{"num_hidden_layers": 15, "hidden_size": 64, "num_attention_heads": 2, "num_key_value_heads": 1, "head_dim": 32, "intermediate_size": 192, "vocab_size": 2048, "hidden_act": "swiglu", "norm": "rmsnorm", "norm_place": "pre", "norm_eps": 1e-06, "positions": "rope", "rope_theta": 7010.0, "rope_fraction": 1.0, "qk_norm": false, "attn_scale": 0.177, "bias": "qkv", "tie_word_embeddings": true, "parallel_block": false, "init": "normal", "init_std_qkv": 0.0678, "init_std_o": 0.0124, "init_std_up": 0.0678, "init_std_down": 0.00715, "init_out_by_depth": true, "optimizer": "muon_variant", "learning_rate": 0.00311, "lr_mult_qkv": 0.5, "lr_head": 0.00773, "max_grad_norm": 0.5, "warmup_steps": 200, "schedule": "wsd", "decay_fraction": 0.792, "decay_shape": "linear", "final_lr_fraction": 0.02, "batch_tokens": 16384, "max_seq_len": 512, "doc_mask": true, "train_tokens": 147900000, "max_steps": 9028, "dataset": "wikipedia_en"}
Each number is 128 + 24 x the weight over its row's rms, rounded and kept within 0 to 255. Layers, rows and columns count from 0. Numbers have three digits each. The size before them is the row's rms in percent of the matrix's.

# layer 4 MLP down (transposed), 192x64, rms 0.0933, rows 182-191, columns 0-63
097:115123170099121124142162107150131098136105180105140192122143133092122118119156110138137115120138156113110113131137164131123121176141113154179119087114147159124154163136163168141163139155122125
100:125142120138124111112107114153101159123165119159132125123084093149101164101104115106166167137135138143117136188165123128114115113155146136122183111140131176154098105110155137105115120115126180
114:099137145145130125126099153143117128160122153074144137141150191108117143143116161112096138130139166133119162117109113150086165168097145129139128126136106060142146147137124142132157145143130079
103:192139137134140141167152138117130116177128131063135130149136106107148125147104088108136112116171136063131179110128123106146163156137117114120158129119109106126125099128118136104137119097101132
098:097127149128125115106140159111141130124159131126129160173108101117110134107100105150163123116074126192164091106122139108130124118136152111122091121156102105159177105174112172131138140116116137
101:087105149127141145116128153077112154125156093167068143119129128114174146106123115166116137171164109118129138118163141116152117144124159155153130084147144150095126106136158113114108140162128101
105:116165121081128113145103155132186131130099132066146136148159147179121130124160121125117087118164138162137114111090125122137095126115133145096105122111111177144147158094127128151152126104134118
098:120140164143100135151145132131140148103170152125134109142130106107130123117136099113141127144140123126096179159128102109167084074138122143147095121119066063152129181117135105142127130128131139
095:115132066121132162118121099163141105124128145167129135117102170098098162114119091141101152126122157137156092066181154134137128112100131144117145136151142126138124135109099095127167153128153127
087:152165088154089139113135129123149146142150103153155126116123049156132154089125121100106150116103112128165139114121133142129141126159129117141156134103102141124128108185156105091122106092109103
# layer 4 MLP gate, 192x64, rms 0.112, rows 183-191, columns 0-63
096:088115130115153125126160118136143091148077136143134138183165165149125128137141049099117121157144116122149117164143164079119134132125145143105104170126128130151128143127139136130104139158141095
109:080125119120128141123119086149119107094133130130120098167060129103120123143111144159126161143119170152124130160203121151117076146133134144145116176145118124112135144155115122142143152145117142
104:098081147107130124164100130139131183136146149126143134147152135127193158133144108152158169104172136141124122117125105176077135137147110114109162118138120102127149116115100124115152111128111173
103:132133103141104104126110119149157118121111154131119148181137138137111105105160110137178182146109149174093139165161149145103124132137137140119094161141136079098094110103115102129113158108130096
104:138094138082113121112110150160118143072126148134108138106166140145098152123129112144093094139138101170159113118073124116132133103093160166155111093125118123087129110156088116117098142133115123
099:113161146110101129095101110153138119093154111211132145171154123172098114166137142109144142132146134133083111124133124090114110085127146168116120115105124118107133124126155140133119150118149170
104:118190111129154110151125145127148164070104139117101127129109117131154139125132127085102135140173112145140146137113123142085125156136125128092126071110142127112149089167159114096167100142134146
098:145121149137131078140086155157108129105098143128141132124111110167129176086091102150153106139146109133114130140131100108133146119175114125122142096131092135123103155115114108110068137105131069
098:136125119158158169125163136140178139139146158169136178143099093108092155136113153130081137116126086099159100134151132084135130135110125115122146125135186117133125128143135087120126124132150167
# layer 4 MLP up, 192x64, rms 0.101, rows 183-191, columns 0-63
105:118148136143120149102143103138117197064121104136126124093141107139134133131177073124133124161171146143102148173104120138118138107168116112138143114123136153153107134119124101137170130128119087
109:130090114156144157150092154134172150121110145110118129083175151120146136123147138094133099145134106113138107163113100165115139142097060131126110081104116146127128135104110187136120126127132110
108:104072146122158146099132098111127147187092181104134148122121130129160145107128102177155132129155157095081148131119146164100118150112095108128142142151134117149118133120106105104164119135119129
100:127121123131121152175130089144144153116185114089143128076111130148120143200141152116127089125152128150145124126177143142108123108116131140131116095109093118095131114147113168154144100141102111
096:164110143150146137130163098105133098143101144137137111123150149118158132104145139111093132140145102097174135173124153107137128074125093158109143134107142120101161147134138161123140102191079127
095:119133137154151086119139135112141135125098149153084147126121155133155156115094108126103117160162131147151168102147134139144149145161152089180123134124107169099107130079091114105123175132157120
093:170119143125133139111143134110072147123109113137176151156174142160138143149165111131144134096103112124118131151135183129123144175145143133125138129152131164158083159125109138089155087101114124
092:117172112155144104145114129083145130167110102096163092120172131199132111159147160109132143101091166109103159105142172113115110115146138138137131121132116139144116118136129130115116108090102153
090:117106122146113104144094125144138095110164128139073135087132175116171125134114147127156118074113113151081085157149116144105112107115153166093128112118150148101177125138122115116104136117137130